Weights of a small GPT-style language model, trained from scratch on English Wikipedia: rotary positions.
Each number is 500 + 50 x the weight over its row's rms, rounded and kept within 0 to 999. Layers, rows and columns count from 0. Numbers have three digits each. The size before them is the row's rms in percent of the matrix's.

# gate: layer 7 MLP gate, 704x256, rms 0.14, rows 338-372, columns 0-127
# up: layer 7 MLP up, 704x256, rms 0.145, rows 338-372, columns 0-127
# down: layer 7 MLP down (transposed), 704x256, rms 0.134, rows 338-372, columns 0-127
gate338 102:512547461508493369492492485499458546455506476456439472425498419476470503525436478489412468468497547533506510485422476524559494429487516545575561628462506553429564461615556459445519461489497544480472499556612435549506468504527530532395519438554498532533479564566508428498470549558470439571494489510488551454459584413508510596588464533486440509478446474558546502465546477524446418513469
up338 105:553514563510531461513455385441479471579487480503499461506539493441538558432409442551518512503436369430430430487573413456556422500482501485521479488462581466581557534479554523596544548418536531573635526499636480519444475446494476584440571512538521442517516497472570491544616524518590468542495536507460606503490492479568558442528419502480440457490520537430502511500470492516480495486500
down338 102:531604586496494510500593511447515596489478458492525464458577527528551529498567432431486490565437526516493517483496489462567399507536458463550487515501500587514469525498514566524518506559585472503505561477486528457546522522433444466565448490398581507566531480549548532523513508485528421462457536518480591490561536456522474508541449423488433447495501500509501399578465549551491482490529
gate339 099:457471506492523554423442486588559523422441514551527439440579493486510535526549465563521544470486418478427457469540485576557437552389533543505436599454382447485490485469523529455543478518598448452508530517470475486461560547470457449531494485533436408541499464584510430454491492528627536464378396469563516610552556516467581496569431545496514490536490468539447451465503438479471515515488
up339 096:443506487510596459575531494506543544421431425499456459529395473512485528497543500535503541546466545530480439513514498466502548548501429461560532515505397558542557508514554521362506598442500456446395510538537379430473539421598448441479524429492510441455491501584478577445522510488522446511521436521514512576515504455595550435469515452544496496420502460483494586453503513509450467466532
down339 097:499552658386539488588523449464475476498479506566561595404462528598530443396521461479452591497466398453508554506489424494503490440417560507495544463569525498532461517476494530438466479441555541535613594482537449413550490541499484498516500509512598501509462514441443503494561538484507451461558498524483501542468479507540533432487499534473449477509389505426504492490490495501554531491532
gate340 098:534549532542497477395524494569490595489537483441495531474478512430463531434509479524502539438468517484457537526491504617524529395532502567480492522470423474445580550506447481537567589461484437452483591461416515493454484564466561451491504530521541421491489450493534508468364468511486563481544465414491454534588500504545444446517519507510551433495479479454598417559490546539462462516621
up340 091:489426412458438514598455554545561486584516639495470471504502523373485515580408434454474420552522466486474381667521563446563438526520542379516479479483439521520455508498548561505554433416474534534515546469502501508544541528475429559483479439419536535475494540528457523550605456408513486510484518515440517551448401553514612510501480590580536525415489504598448443521564612429519608490498
down340 096:521613591512502460479581517513406528480535501548517431517510511553453524456520586519482498576472483582475547443488496382503529535440552492451489432517418581559485405557480514504519530459476531506466575497454518540504518536532575625580467553420523535509498527456504505525504470497548530547587507483495532514529556419492523541404457473589496520486522471546593513553644489529456554526437
gate341 098:434573486465413461432418488513579490473522488569422455442465593509518465505490535503444493464517441432555414427458555492421434533448514577517457444505525577498586429502510509453599454557474490543518537487394375478504510522542548482529504551527428528539520528524541516456435396534504439488530474463453616596458503487517580464501534519432414448496446486406466394532560548475458521427483
up341 097:495453494545608442530474590612615568518453529447490509580402412441509535476558537373597498553520480473502476531515528562625563416486507574484437396542500360531425531524521522589399490471538518539521489544467508517521480546566387543493409467460500474502530476455485440423419448451493510491544523526575493488494484514540490419523513461530483491463487447501543493517467536457567487500466
down341 103:473457558521557540514577495484430427441537463480517464401420490531486542527587491591537623507457532537592490475470560480431448476498510439587461572520561505605550543524479461469528482449444423534543512450498484561541414434508455502594480541483437590508527592556446460476527431510530599525458557454497534541509464502607458540494540517486491485566508421541558410551466504489573550552419
gate342 100:533466575459479485433490500517500472524502486481518444468514458470510463553565465444493566489504534503522472518611462516492511490442541349565395536496460498491558574491452403470495487527478527431508481469499536452521356517453490496473425448405562499519534541467432594515501469419432542465505558510448504520536512557432436555542525580506473553536482492470474511542513557554593580463485
up342 103:423404561462552588518549538485476548582441481598558548439508471492503509563520596533451563474518482464513589460464475514519554465493487478537494427491504484558531517466611552460585506526482534523441575496480561493485564575553454526556421481533460568514441511525491554546530495438532462499452529514527554457493483495461554551467485505523514439549530532545487474526521571599454441474506
down342 107:443442451475461562500507527551543547488501449520540525462496488560502462532554526624455443471448428504505378459534563503590504509427520662423475466484541499537485489445423557476468414527532456471425444440506559513541549460451480526616533566497515503552517509466546496492517442464547497519458455590586489523524482479518564397443478575437506523534539492523445483619492470556486522515505
gate343 094:459414567496425460511567479508421466476519498463509483456554452538578504495532579448501462404526526491456515453503530547531514556507433467502436506517458603439491525407568579485544504461505545401518541465436534494549536507453463536495502468550521425473380542429540497497513418478534416542503504460434511552445482557535570585536581444405500550447445530460455430566500491499425536500520
up343 098:421522574557538496499442484495479433498526537481461540428531495394433519533408382581458520553476475575576443498483432487562615473524507509585452510558408493483501490515467525495493456587458507506486460531528512469421491485522512537527477553435537469504486582463460411448465461501452520485511490484559411502557504534470508514467515548505470544415574484513516470527531428515474421537525
down343 099:525509393520451530468496521615439525483457424521576525498427423513466514405450461433524458504481515566441438518521519440547519441444516522445529478469490463539449520522464432433468420576453500441548472376437490493412565575464472387525467579576508486535576437427497491388583494542489511472472428528476499398511455476540440441566436508506440548496521519432540502451459536503571498462613
gate344 094:485390520513475487514548485481508558548531422447470546537487512588518533563564503596449471490478475446461448469489545503571448642540500473504571507515488446425518424488560510470542554413527455417504451467519485524530473545546525563586588526505513471520430499582398406574491496538540482460489555459385563463467491518497448458514499543556529574427475485444598541531520508502435483443545
up344 098:540489533472554464534485430520454406450376532567509477534460545444492482470589461467567478509558556446499578553488471477403416363426527416572484497517456490509417520394489540535537453593423548482524517527481448525516571428490522425456436550568427490474525497485503536423517527534469479503563463581492485499574451516609530505492566513517529462587479500493465481499553467503536507502497
down344 101:516595449515508515534496504480466562481551579429536418495427484426514479538508431550481445460529530510365438497521437514504517568613474470500439525501597524573482484472581493532468425366522471494428407496583428449426584509454574488509492418450490515563502457529511512543549443410463471557521571497530525582587525488515472483520452418508445464491536511496427515590395436473462500496513
gate345 097:570426469502583410463479483532524441508529479493513466597487505408429626463484502433570505478581490548543521496486499435481430505482548635457444436536498478520455518539413530531486443435530466471471516582471439575498447554575456495585509451475492550474520426526567627537496434470533426486490479550501475483491468551403579463441529534494457528510472493505416538457503456592541565560444
up345 096:448507450475526527439475537557512504482503484508485563444420464520518330547500528507535648475478478502440555492510607475517409483604444539483480522505476511540467460500540486499560442507512584579504507453500442563534441436523567549492475587440611459482465608522575493526526447511553462515576453467483532527492558455574513468525512432588465413434538446479487528503448508582428488599511
down345 094:487494422530514392425512532522450477499430472476442486444463519569534498522425524474430555522467465460500448510523525595477517477506510506490510566439518408612556499441598471491561494521464413464582526601573517555481452542452426494468513539566405453420458515516532500470545480521484457487488499540505493479507462581643557575533381479535522588414494561510615423369596470515472504492571
gate346 090:520508504595464431510470490497512519456568526484420481586476456521526542427543503472505490444561447524420438507530488467540444562488457522512505545531412522569454508499569531451427564534433421522507469472512469482515563602523495446516537535504532489501519490541572558545495459435503503591539545436579505489489564509491611555489524522582489502470430430561485538384538557547525519543442
up346 093:543410551418524500530475463522508438422496452517516462460414483466462431492477481516539485518454417467523557417464440501526544452457406428546573520558526461578529464555356531480546498412481528436462439474571463505437512485540480472447417462473476439611554486540444576452487519456427429503440446565506492436458543494619493588469640558498448464528564459461453428475575520502483447517492
down346 095:659516413437428513561511475488449518555543550600580467484447505423593600449519499453549536520534473529572535555579502628507463403499577486469505505446564564459556451490623592513531540483465453504563564518526461550465532500378486507520457506510470463491581446456534501495483513508457453584453437519518500478464483455442404462487534576550580505440545496485514508532370487555469504494493
gate347 101:496496452484498495481499508534593610457477537419474538485591490440503508526512510469466466519477552586507436582527633508454549538458552560503480590575578504434532499533492445442529481563498493514514594514508540507424530460498604434477580608535437429441521591530435519476440492513470496610611471464626521549515548448545559522530637446458490434432389516554510411512559523504536491583447
up347 098:471461537517483353486494427510510597517521560472536460532600467495492437565436570452464439473404544555562504489556495480548489518515476478539468427490594522544479534479456468507512542621477540480448469551554443495462538504508520484547523528480544503456441460483436519544585559516543470487467413474595512612534491559529460497576565493523512623434473458459475438501510502447608539434533
down347 098:485531454556481397485438474467597480483493550415439584457576459461490521573496499453585429551529470568483422530498545478501471533467488437581470527505475488534440470492477518548620445513560455524573546458506535530486590557464554460493556468478425476496504444528501488491551508539582519537562517420473448478561478466532478476504466362486541553553493629468501457440564425596521593546575
gate348 101:524490497440421482448379391525514464477548490465485482463568471519485520571462634499441488551426454490495484483574522476450576510582443489410438547537460599445471525580418532410488509520551560555475492511393536430503609490437426509477436514452458509533503549566561590589477443557487456492512534421490523490508486430498504491501542451510460488473437460603445574532495524467499656554430
up348 098:438499463583499474439433612528420562472543509435538415568518494467462404485530610483503516450419399451544400432441554500433488463454532431459404520563582526521546552529475484481584508440526509496528483533458499543575491495476484505492524481445542418461519508561523449524526491468409418514502426497562558469403499505473545478520399528389589447524438486523488457538459462542519493418532
down348 093:401467450465512484555517470489472512472414531534532490529506553461457538512467565501555479622543560560516458502437565525518392450532566497581568492519513534517457563482472520421470560534423429510480505579430478523536394482580460470546579404555487558516486540517487492498451419432506484497516498553634595511588464468557474491416452437542467502478552471556436450570450615572489484483453
gate349 099:485476481438527492502477558444418489487492406450366514604462535579551485500378550517508478496476510461575595394486499502500456489440504577397470630528507494504523493532473499490499501456546520440528489509438526491490498535511519438485425457494456505448497469438514579619488560566442461477517431510427501467508471438560440543523553475410405479550539442455564440467468505442479488530421
up349 096:593495490499415477543437441507533515525603450508580554511482530543480479572480543592528525573379534419470528568521524513467551580499561419486490467484499508437455534451518485397470428499497506487473509508478537483528512483497628478527546471534466534559444506544522449460532408493461483563530569438503554437523527496462511484488561489436550524499584479424493424529520480511485471493438
down349 093:477504567381518457413595576451509496545591372504451460522548505567409465466556438547566468490440497455583482508575495393558490481493613529491525488533434505333571523542456460590529571392483515497502592552481514442545532545507448466467566539561491434514484485472515502622526557497505568476459521450576534566479543446479465577526525518406495559500524505529554563434482451435490519523451
gate350 089:491549606525451401468535561472525479391519486441436396473514487476473538489487568418598492583537406524498537501461558568560516509489450440476481456569516456458509507470482442540516451375497507489504469486426554572529448533493538505486395441507500528545501540528602422509445512470527508488536494475370474489573503492441511445560516464538603596512456411602420421450552590455531490434411
up350 082:490510489545498408513493593436559449472538438458466494544503510534416548552388585421558590495490427524499555446486499501566511497456470516562450388474512475429610554417426490408513494404524517506471466420535522512525494493554542518458376504394421453547542459456608488465447517441500494481509480494454482429468492479440472472602516486489509479549492460493483452489469486466561590422529
down350 103:441485487533500444519521477550484487472542492520539528551510478561459492548432541481542528473440508529570455593612433464536569476395465556546530440516555510510586427438505604478458474563413573448398587403595533514505474429505504440484426480542564465491522502430483506514491584508426592560471469393496513465504521436503452418599492504541477404549508484451502497522389607539598534494485
gate351 097:494482455542502467498509472530487579561486512522480475454513508551474432538501444466648508556399446518564487468506467451399555525472470529459613514534524497503551438496473471454542362404506456679465503549473392559549392595556469497481578562532543547441421468506497582499478473476456410539549504423506516502479424457482516502508435417578474495455580496505545509572435504600535555514471
up351 102:358500482497539493510511492484563418460532547464439569449528517530465566526574452572527544581468403459554505481521530484570506459447493589534429571424482541509563520444580416574401496501524517567613434589564518456531631519452481526457374475448482457466570525476470426487523471541501507467482568496487540566474447522529641588472550515508473482536491505592495509503499563485463440475532
down351 097:539475470426431561493550496396480471515527400518574574538544543525510383499473498453494492504559515562582531500481538497587473461524462388520455427569519580596380444515561496526455468450475493509455513585502540488484552528593477391541475458536509403477599389460487442553516467431493459401567515575461546506488426493530484501420504516472575577489570467435548509462499431497631458499529
gate352 098:374420407519462488548518474459539477483623512540504487551497406517540497556484465458517487502531552525593470528527469483549444464528452519535501520487496550443431459482484419495442453506548578535554473472469444494476430450458514441427515540476538493548569507538544426472565478491594446430528467489412444433564538476524453540549495406490456576521447532395510468436558546527467601450523
up352 098:468422365355497591506583520448505510537575428470455525437465483570508568568477582456413500469517528544492532459471415475493491567552473476467609509492512509497475449486464453520541567463517535485549488493449520561493490516461545459466514444408523545491466487497463461441543517528440579485563569562496501472500468564529539474435535541499550529486545607519545571486480464454499525574464
down352 097:517565526449525562498568510500546498519428490502464517436515477550541479405520451592573424412482541495455529501477522553532560539511538447427584484474403492479468453539511502467519438565527538528508532513489527493556497482563562476518596466526510524515527428517529541451504456528473614581400555422481516588451401465566565538611471435609505598480488497501492528473481514490557520451532
gate353 106:522517532535528508410444551516502530456485562436400478440524509525572540462402464553455519483493462532600470430434426587468483429570488566499395552584494492487573524544617430554528446469496495520534522504564480508489536465557577521522498525431474448467468560462503391428518457474450490556607535528505536499464396435482414442512433497572497388554562535545459565457480539456527468521528
up353 105:480500457433511486518554489551497509430509482531512458522560482455626522527535545435536553372482473506415563521527522500546527527563438500443525444565477475562501527493525622518478590457442430502449589462530480443450548439527462506389431496464497408531490514538395532525446450526601458512514446491604583574490425499548493432542480474486600512544507455497514554464396454616422508561481
down353 102:540499538564510496457472481405536531468512446519476565477488496494565388500363454575481460563441464564518447506534485471436461518437540469453477445563574439423547532509471492440464458443520482578514482570526520521482432470418534491513555576515466489574424519448551444514439491418513448438530400576472388492550495388567562555530412465574546448443512455528507481478401469501525542563534
gate354 109:484472523542516436480397342471473535454490517574561495595435477393567419522536441509535587527456526508538419534508521472524476470481486536509447558531511434479524476544463426475563576496488451526462562569489408499483504498490598578608587624516519519474487552400521537563496494476532446533591548494539563481492497425543513422496498538489476573523457458456460519512576482521418523421522
up354 110:515459386540468572534494494530599526444542528478563547475444450512458485501638556593372401554488455516535553529542464501503497523553497546531457478472417490473506563567526570379397567408475483518514494465507466472552525592540537553478515429523575547409536488555466498516550502472430457439546477496419535522480504560504493495499445440452490582475466509457435445495446525535510534496534
down354 106:497507523501421542472475537454458494422516490602567458499522544487541561486461581587438549595577518480529469474506552460459427602564589539472405588505601572561467466558458501455470502478396567441495447487455515414571498544485550497470490452572511468555424442456435493529536501528566507454487389454539546423450494522502453548560450529555469546444456563460467491489453507504586534556567
gate355 086:487544544451502481531482498438436499462546488506490555439502545524476441507455515508512444474498502629508542448457455431535521532461514528464456588495608476491389508572476448616565485445499617468421500490505510516529505515487445499545539505484449518580540386490458513497551437465500577502463477508481496538504673477466528562486455474476425584536553484391446540396523462529468478490534
up355 091:522511581499509538514567475601466490481429511528620565447531562495525492519531474395487574503456413425544506513499508585515538517449395411490461469516541461493516453440518483531442482488411460600512483428574559550534477375573529445492538447511451500461570546488483490461577525430503512462506443592521528456470404497471469400524573487543544447520375565525454546584438464552467432498467
down355 091:443517496566490500540502510485474557479570498563503494574462486446511470489503443508478520543509554504533481515542514436576544519489568428508459497401426439530467531506457517572540563489428519594405521518420514516433570555613528485524486535473406513490461466508483505468501460460460567559477398491474490445494562484583565587446550543445541433547510416525539454471541452455538464551450
gate356 097:542525544581512510424488566479508490529472504581509508451482488539587600497580528502564511583563537483507613495479483418469577482494457474602515504418465525509513476471494492523605435540493569535436541605582547511488479547550525448473542532512451448486439567487609495550516468589486559487487416528468563496426557515488520459548571470505553449463594489374534509434442553540435466471464
up356 097:437490577460474493524550461479499498455616617555488378464488546482489484553479504532469545446570513586481511477505607573470560443411488510502454555573560415470430482517384476511519594423518556533612491451457578587521597465467515452444503508425553434481582542503534476485493569406433410496471597435573487526520424478500422442438561518531534507509528410491613350486496476435452511491510
down356 105:528513573525509614480479472520482466576533528526493533473606482479506465446486421475474505450521475441524445606536582570527532561501541590499442521460565555519450546490478536490533502424521595464536516581411486577489542444365515531475515474452572461453492434555537492480581508546398451622474532568540472401507449487556554486465468461440482422520518549483494465484519592538579571451454
gate357 112:400446342501509551440541572564593541504517485479484555444506529480517552465506476393473509567567502506447433437470487441529417436541518538474634463530515499563450451486529490572520460456451462524478431487485493493521547547489490499494496561477558457538409583625516455522600613476545523456480482533456462547531575499473532518448451398489511476501560480542525546473487611422460481442472
up357 111:509440532494561505498547484468454579444442501430496444492498472435604437438571416463438525518459465531522533485518551546466591475503471544463593494559401481532465482488438554472398444457458439519520487481404498569449515507556401576498448528444452570510520492461493491569612508599437564515464637560445484426485506486538526517451465498534401497510529537403484458508459485514581504450558
down357 104:484536426520394531555474499543542599539565455477479521554498505589432547445466495440518478432536530469397563568405555459462513572530577539503485526476550486521473515460488449525471435557450511560570463477399516492529558519514520497560481486547489474472436513504403550532510551418370488609523429501478551432464379474524414439451523453580466498499470466444602418492545483532531534491533
gate358 093:617419475449566489505525531545499513438575398442439486568460533552503542485514482510512441432471540567521430582486536490446525539576539561603479628606515468472475465514501556518521546466416480501550421544539504484522435472466462517429494523508474464555423511531511514496555492566498487484430495533515422460499603542512491520595498552496487486520375619461496441487484569515501452545462
up358 092:526438524520567549472577534518511589425597546554501486564511463471553564567512506534557539522477548497576418480565540467530588600577484460547536631547494503460466684497534469526485472382511474456464500535431536421590494490476537505499499472579495509461391403456455512593525548579486483436552479477505379553492537512484503466502510418556614460454493548566529526504481566504539441542475
down358 101:522495564481442444504604510535553486546481490500450561530540491501522490564402543589592426473452495552565433524453466534490466459543501488412556512495468553448580547425517526466429487503401472487435471635515494517533442452526521551552530653509488533482504409542540500433512470527469479406505483478467509516415504599470492485564462506450526440465435493531538463397482517441536441563471
gate359 110:502452411522490450431481565463530383536524545498486547432476564550581493532408487484555533474562502448549477445495480533520528494368531515468514482576420536516517508456577518552520464518564464487473553630478531486501464512431528503509499518591558580510574532546466578526547448529452546471471376515437519510478462595490458526527522385450484493479538434500536468546553481508533496366524
up359 109:558430505476486565447528500472513543531444501455536548426507606536634529575521436464450501470448476528489447473451455535516508499423426579550496450510494594559435484560418484451554532499571531464504495552505471571430446523401477538501471448486435482500459530587478589533504547394458492511479481536408525489480466527486460590533502548481556511436559467526444504524605511436533563520523
down359 105:459391470510450594458510447505523542498469404483555510456455476484509508506509499619391520476441464490573499466601421525475559476596519574559478466469447581507528474506509484524559527579511428489444499481553503501442440532509504490529527526436534563565490593500486459426568596517525506568500440469459587405525511436580458450515504428506479462431553511507395556504540415483521536421455
gate360 100:543564418476457505525448507445480445513580543504539448483544521473461538503508447528450522497648607415519515551495509476484419511554589518505480437458510573513552479486476555548479487444494452577570568524578427446483578526434471555486437420507527436541402480511526511372472533486439512470556473504459456516475414630456576469499494473563454530483400599486537489533516528478383403488523
up360 100:494513473460520504520438500550435557439511421518462544482438522471455508503525525459537456522525461559551420422443569529488482567524505477454511534489495562532608566464490467503585510517575521386492533492533409492565458419473445487520466522497481567590466579457595388502533466497482532412425534521542569449620523536474514492485607496539465524486503478459589455431474584445553457489489
down360 098:482543536575446466410485507551527460446581411496497574609439487488544513495603519558533500502563550505497468426538431494369466564532473405505477551527594411484382482535501536420515497544406488515492487567437506488503483482512506566539466502531454561515518540533514474537410419562532499445493478431552437474506478573485516490528435419471466498574499429595524520492450465522522480493510
gate361 090:529564520439440417531498467534558478486562536567474513478448538487496502532573532500490407571538443457558566517523517401509472458408387510505478537571499546544564568485510483502450453481524445508486487491411468549460535431422507498497525448483501502473515455529515451498383502453498445446467389425550495432532434604455500497564511474554497469473503388531558501456500413578431508543420
up361 082:462517367529509524537488460495466546465448380546559442538468432582509605500550547459504493455490505479538469477455555606451482559507572489610478549525505507592480488476587472491529481388474529462450558432612457537552545574538596622515475439484503502542612500508479534553599470503473479516552573483518500572559494511367506460535416492526520569458525483450475514531490452421437527482499
down361 091:577553533516481440493525450443511621594441542501439528495579478503502475433491575507528412519499440478477496543500541436521501525469453571436539434524447446497487582555518495516473486550420457468533503541473516453437471507501454445537515521595390490484498566439517573457411514472413413418468421516513499549519459516531510418578499465458529444531468474472410520457517492475495530507480
gate362 093:455519553496484461509507491542512493423479436540437399457474511526537521579503503454545531525576455442401556503504565480505438535444429497455406528510540652437576525506496456584485469508358537443584525462450437588519540514455478524484514538455510472486422561577501502474587540480477532550520517565479532432469541455438403508521514423436582434537440486573490499447466425527485467544493
up362 090:570448500532552514412566529409551599481467516508451521465452524384476477557478481488528443562520567393424573429535436558553514466495478543584500506438497509557596535623428495524518453529479552472489553501559520543517602436411565474432491521473523537511497497473455406492344479560490595541506516519497596531574531515460406497511530520494459387494478464525575488545482465408487454444570
down362 095:464600547522483445529485561433514526490479511526522398464495569425487432477488583467437438487514575545504465539470590550480447583462475551505622477465483471468537515442515493486456329495526399495556494481546428500575614597501493423441506545434521470505460460506556529565550421545574465397557603586546402555554473492532419499443508458465586494532470498568488497551524394491476438479467
gate363 098:552472471400472578435473577570615462561529508438474550570454487475438519493589496396504521442410533491500511405533544508561607503535482517454525488528361527568558466428493447595482522503550550540520441525501429516487553477459440577464399492396596514485497555568507482497580488549507490497549499498510512392451522545466560548487534483542529593462503451494533504513477355534498553548537
up363 098:517500432554512491431414471476306451404476592510520447497478541459494475478481557528507417507514492565544553458484538468501380517471522474566436536444552488488507484629469558338426488460452526448477513498460528486526453533480528507565518490505526499529537438534496575507411473472524515536417522571416447506473506531486395537537468518466526514510675527473420595432496534431505447564564
down363 099:516402533472474505478543505567521466510522495441507433582492458543473587497553441459621550574492482635464541523504522493561542525495448560476475533564402482493576495492486454579525528630623582519500484452577509517416619414524468499493471491394513449496468560551506406480504452584491488505459533463535562497408583565464596432426473563534505504421402459513511456532478444466526582514511
gate364 085:561520565547503458543528534517471579527497510416487481498489595532488494518502443518502424474489531468552497416518460511526594435528463508467524483486479469495565395529532459540475438530444478502487512482494450398403435463528415529466447578521383449510494508426483455446435471502468441493567506563527482487498447518519619509527535476524487501449415512546479563547515567498525415500480
up364 089:535433477528525607438507579479493569538558604470543568480486427536503501551577475495491458451486528439467494504507499476547530468457496415489457524562505520497520501539476525536445490479561529480556438451515578605472502491510582456437495523465503539587512435495521476565361497493453475502471430561548497603448461462427509500500489486509534535436546521433346502530583478521525479606546
down364 092:519502556449530542545506394483516553581555572500535449468526538500463506445442576572426501463498381467612555512503401467513541475494424431528510501473441476460429482503581519578532495511508452483532531555544511487556476499587539443463520529541448525538467427427473538482491476485516555584454556519479530391504571620574516533595455545476516546555452468491531488540508540524463518404484
gate365 093:537556492575432484492394554481507484495511505441487457411522441515519464539428508552502554502502504597511420559538517525608468479484532540479551481464433509369445550531539559511463478457579373439503526491467514576576579500505575517511505536467484480508476433428478430476494575466553410506524538462503552490515544534369543510649570425557513594477412497474548471476501537441448495532477
up365 092:482530381466461599510555536522464398550521450430544528525477461531524485585412551505450558488542457475574509442498467527482401544466381587524461581548564435472493509523415452493469530457454475493522488572460437489522534625518547505517488519548559462460428533469492507641521501414461462495538493412568432483511501493499442553552507541460524422499461478542453432493443487562485488511533
down365 096:388529390484490504514507465427407458516572473516452474522504485422494519426526500529515429517537506459429533509381476472616542572503558473429509463559552534534541542480513524499505504512508513460532645473499566523519469503482567519456477500562464470514516455539506453537427565534519516467482474498531496569577554462505513473453593431497530461546389515575540410554542480506515434496451
gate366 101:451513483491568581478484485549484361462571550418496423508492506555428512519478595435534412469411527587477411482502465546531477455483485559508546529507402499492588447521586440497476503490602600441480486482335507489490453506496416522515532568520480435483523497520532477453508502481452520452444490595570544482512463568440447655540543432464542541440562505592456602406479453452559568470428
up366 101:516532450550518476481522474523503530507499468513489444546503536496461514537565519559590430436548468492474493529547503416489404466565456503520457632478501478535447441401465449472533549428436444406476480452473581613519504477585452507517452544609452544485549501495491514496549405542534429482626535516477535595448587492498427505558522504475546470466575511587466457541530494332509603487446
down366 099:509573440397507492513587550540459502408538516479503470520490528514466462552473526452552391566464539513520609509461420597450552505523524464458497449514472461458545446438579551441452529478534535562451446532526530524582501466459535490531536572618420410527548435457608537511447529534458579540550437531496568553536488534493551527477582565525525431529488485509412603510479556357582455511439
gate367 100:489539541493531473633515472499543477514471519496423592485525470546534490497490472532490609410518550443475586553512428428548468460496530420574529512532430545508462553554441507388415499499539504508508500527500540540571555488470478516365531412525463507448509490444532490508489534427393453511527505423480552447488550501487504493556417358466511481478446483405499556458456540338537484486459
up367 098:567537600475502608490450564405521464542372546507392440511453389520559467467405570558509407494416566471466434526424473438441587520478438547423476504567466500472454432486467536447533501438515420444523526541539656483538589457539575529433486483510468509464501391487466463531537480520506518580560425500526512520403512446452467467500412462505423524517539505507568509457562538472444479500534
down367 093:454488485518453516518500444388466415407413544456595495492503366534554497587405488481470497477487523469554504442480469444548516559548505492548548536585414454447463468553524491473547637541503549472453494441464423451475543575482584508505462476476525502475572518548513481428511451497514552548462490446568406500511522496550588595532606517510480482472547540535482452539444573509482493489549
gate368 094:532488511515573448495625614514514544590505492480424499514471567413511551470532511504533534533528451464470464527550560521483500408461453665508568561580494550528525546502537559483472448382457483515518468515594498565595429589571452536490503518499451535514529486457515516542503464436535434450484450495416506530472469443579502578560405525533474452534443477571427445463590501450424506583511
up368 087:523576489504586498460555494459567501458459504413408522518485464550464613477515566503527444481534540487553498522533419460526367428487578553457379613538615462559371412501502443553550474509459505447555574509507504501575535538426596541497519548502583595485481480513465513428515455518518513469629459551507529507450525501548501516450496468474454563527537540535410495432532519506524562475519
down368 100:433510527450450570541563539499499522452522530469426486440506485478499601569538557489476537515552598552440535462405470431461549591486464452462395440525565491502500426535453476527539543409517429539560441534481459473470484477436492532521454544532477475450543508410562472534540536470520463451541584529539489504520550532491606553461413632528604536564591576531453448472440558462526504547460
gate369 109:475485459536543569472515487490507581440452424441448476468505418540529519411508442506524545551533431461497424446409484587517498503482545587499437441561433492466522411523564430522538460446438388448415510529491571530524455475536502537609548439487562490507482509481456502486580473528530431485523449499520406488417474461591511485500593511536462493422528536379494549536563423511561440450498
up369 107:520500503453533592511466439443471542479463446471514511433426533484444520573479466504480527522450526530477478476444552407515512459491594530421363399516554453427515460529562486466545487432546456529537453558499476448477522390430476531535545523496572500468434463548570559470584549569373459471457489553523500553503538454496494525536447504522581440643479567471549485613483559560450480538485
down369 108:523516572538548552521441476500433530470468557542508534500574565472450481549544483605531476459516479474587464506625475512498519462468538526540541453506464443458590440484447506490473614447595485549538518535542503521454462532461507556536468450507501629444425474451524432541394539618527513471521533478476524540523476453531508511473571419492600497644535551492488418573419490464568551454391
gate370 095:599531518479489484439415461407463588370439492383565533543494494497541472605483510475444503440548552513501555545583347441382449466521502461450485651519546532524553513459518553541533439571565523449593461430462453568476555492437473560456564548552544502443501463511487465489461495452462447465535517646426523473488529485495587528493476511530463513437445399543496520552508501501453535462552
up370 094:396502565534457549466424504542347479530526507365524479510399518620487543583498463430532486521513447484499461575508447559523527575487440588446496550520499497469546579528490537511429490485552509485524433480405525576457541542451428496509606476525487420486504439504511507498552615497523427421479543490484579552546546531544483512439530491545447499523395506456537500453425563486462539525456
down370 096:577474588494468478594486443496471465509494538524556513535511564449501544466459467523492531394499518437519398575446630482546468493501454520494455466512552461534481461466593464534493465514474515492519608477493462470577437498444534515489466528516525478465586533620446531485495489481489447523596520489563485535486387605601547545545489418510574530482591471496519473523491395450384475518420
gate371 110:438555482544587451403500511538485565543400549504517559462501425574493447610471516434422480387552506583449437497549466431482462456494493500416448604489455472485445508531461516503473439437404596442453515528512488512577468554468557560410534499508406522517459568627543490546439554542457449474488480503451499535515443539424570528532528554503383455486408540514511505439574468361477566471555
up371 139:456459560494481469543500528452491468568394524543561488453528429380554559458506421368501463446516565503537494533562389521520553511525532485442505501493376406505505517559456484509504496467472475415487520469436478483537435526468528490537444517469462483454376580508620421574534470619465547476555467488476543542622614468520539583462512589496387550608422435512544503473512488391503531556552
down371 108:517486445450541536514441440423564393456517515492472510475549598525474515503431531570426526574469459579459600498516531542579439524584487525553565427468493519503525549455507497485560517511434458539506449471494453586537500456563459434543482492492400487544480476425473529456441474565512527477534580468542479526462495420537467490552521449481554525518491536492560458475465557562461521593526
gate372 104:565443507446520438596584527424444606497503452525481522464489531468574488568584527500522447482506500468581481496448468497546495512527463468503510557514515611594605441462517531581528512501572491572465525503456479540528518477524450489478530526482590475527552573472505505552548454523509455418491488483519543490448530425481567537578505479558544590420448448619500448494485580532389441406484
up372 093:443590489493496558500471495489562626628584531512502562605448539536545447491383509482511550473504532476531480458493522453507526528545498456480501546470539464482443530471470467497400538519490527489587516545463427520532455531494504448598375473623402597523517578489573508579471483498409584527496517569563504472519492496600502500576582556436566554491477462504524477561485511469493420462573
down372 096:472481472518469506546524475555508490428593524475461509407611497467443543453551508512479507474414523581512583491469540566497498473542459459437483579602479485536552439544464526573541506549522473424565451525452504569459564495528400529544471531471393493481458470510509498463525421514490480439504443461589583453480428502617623575465479443425481411573495517554554507485437453466480581438583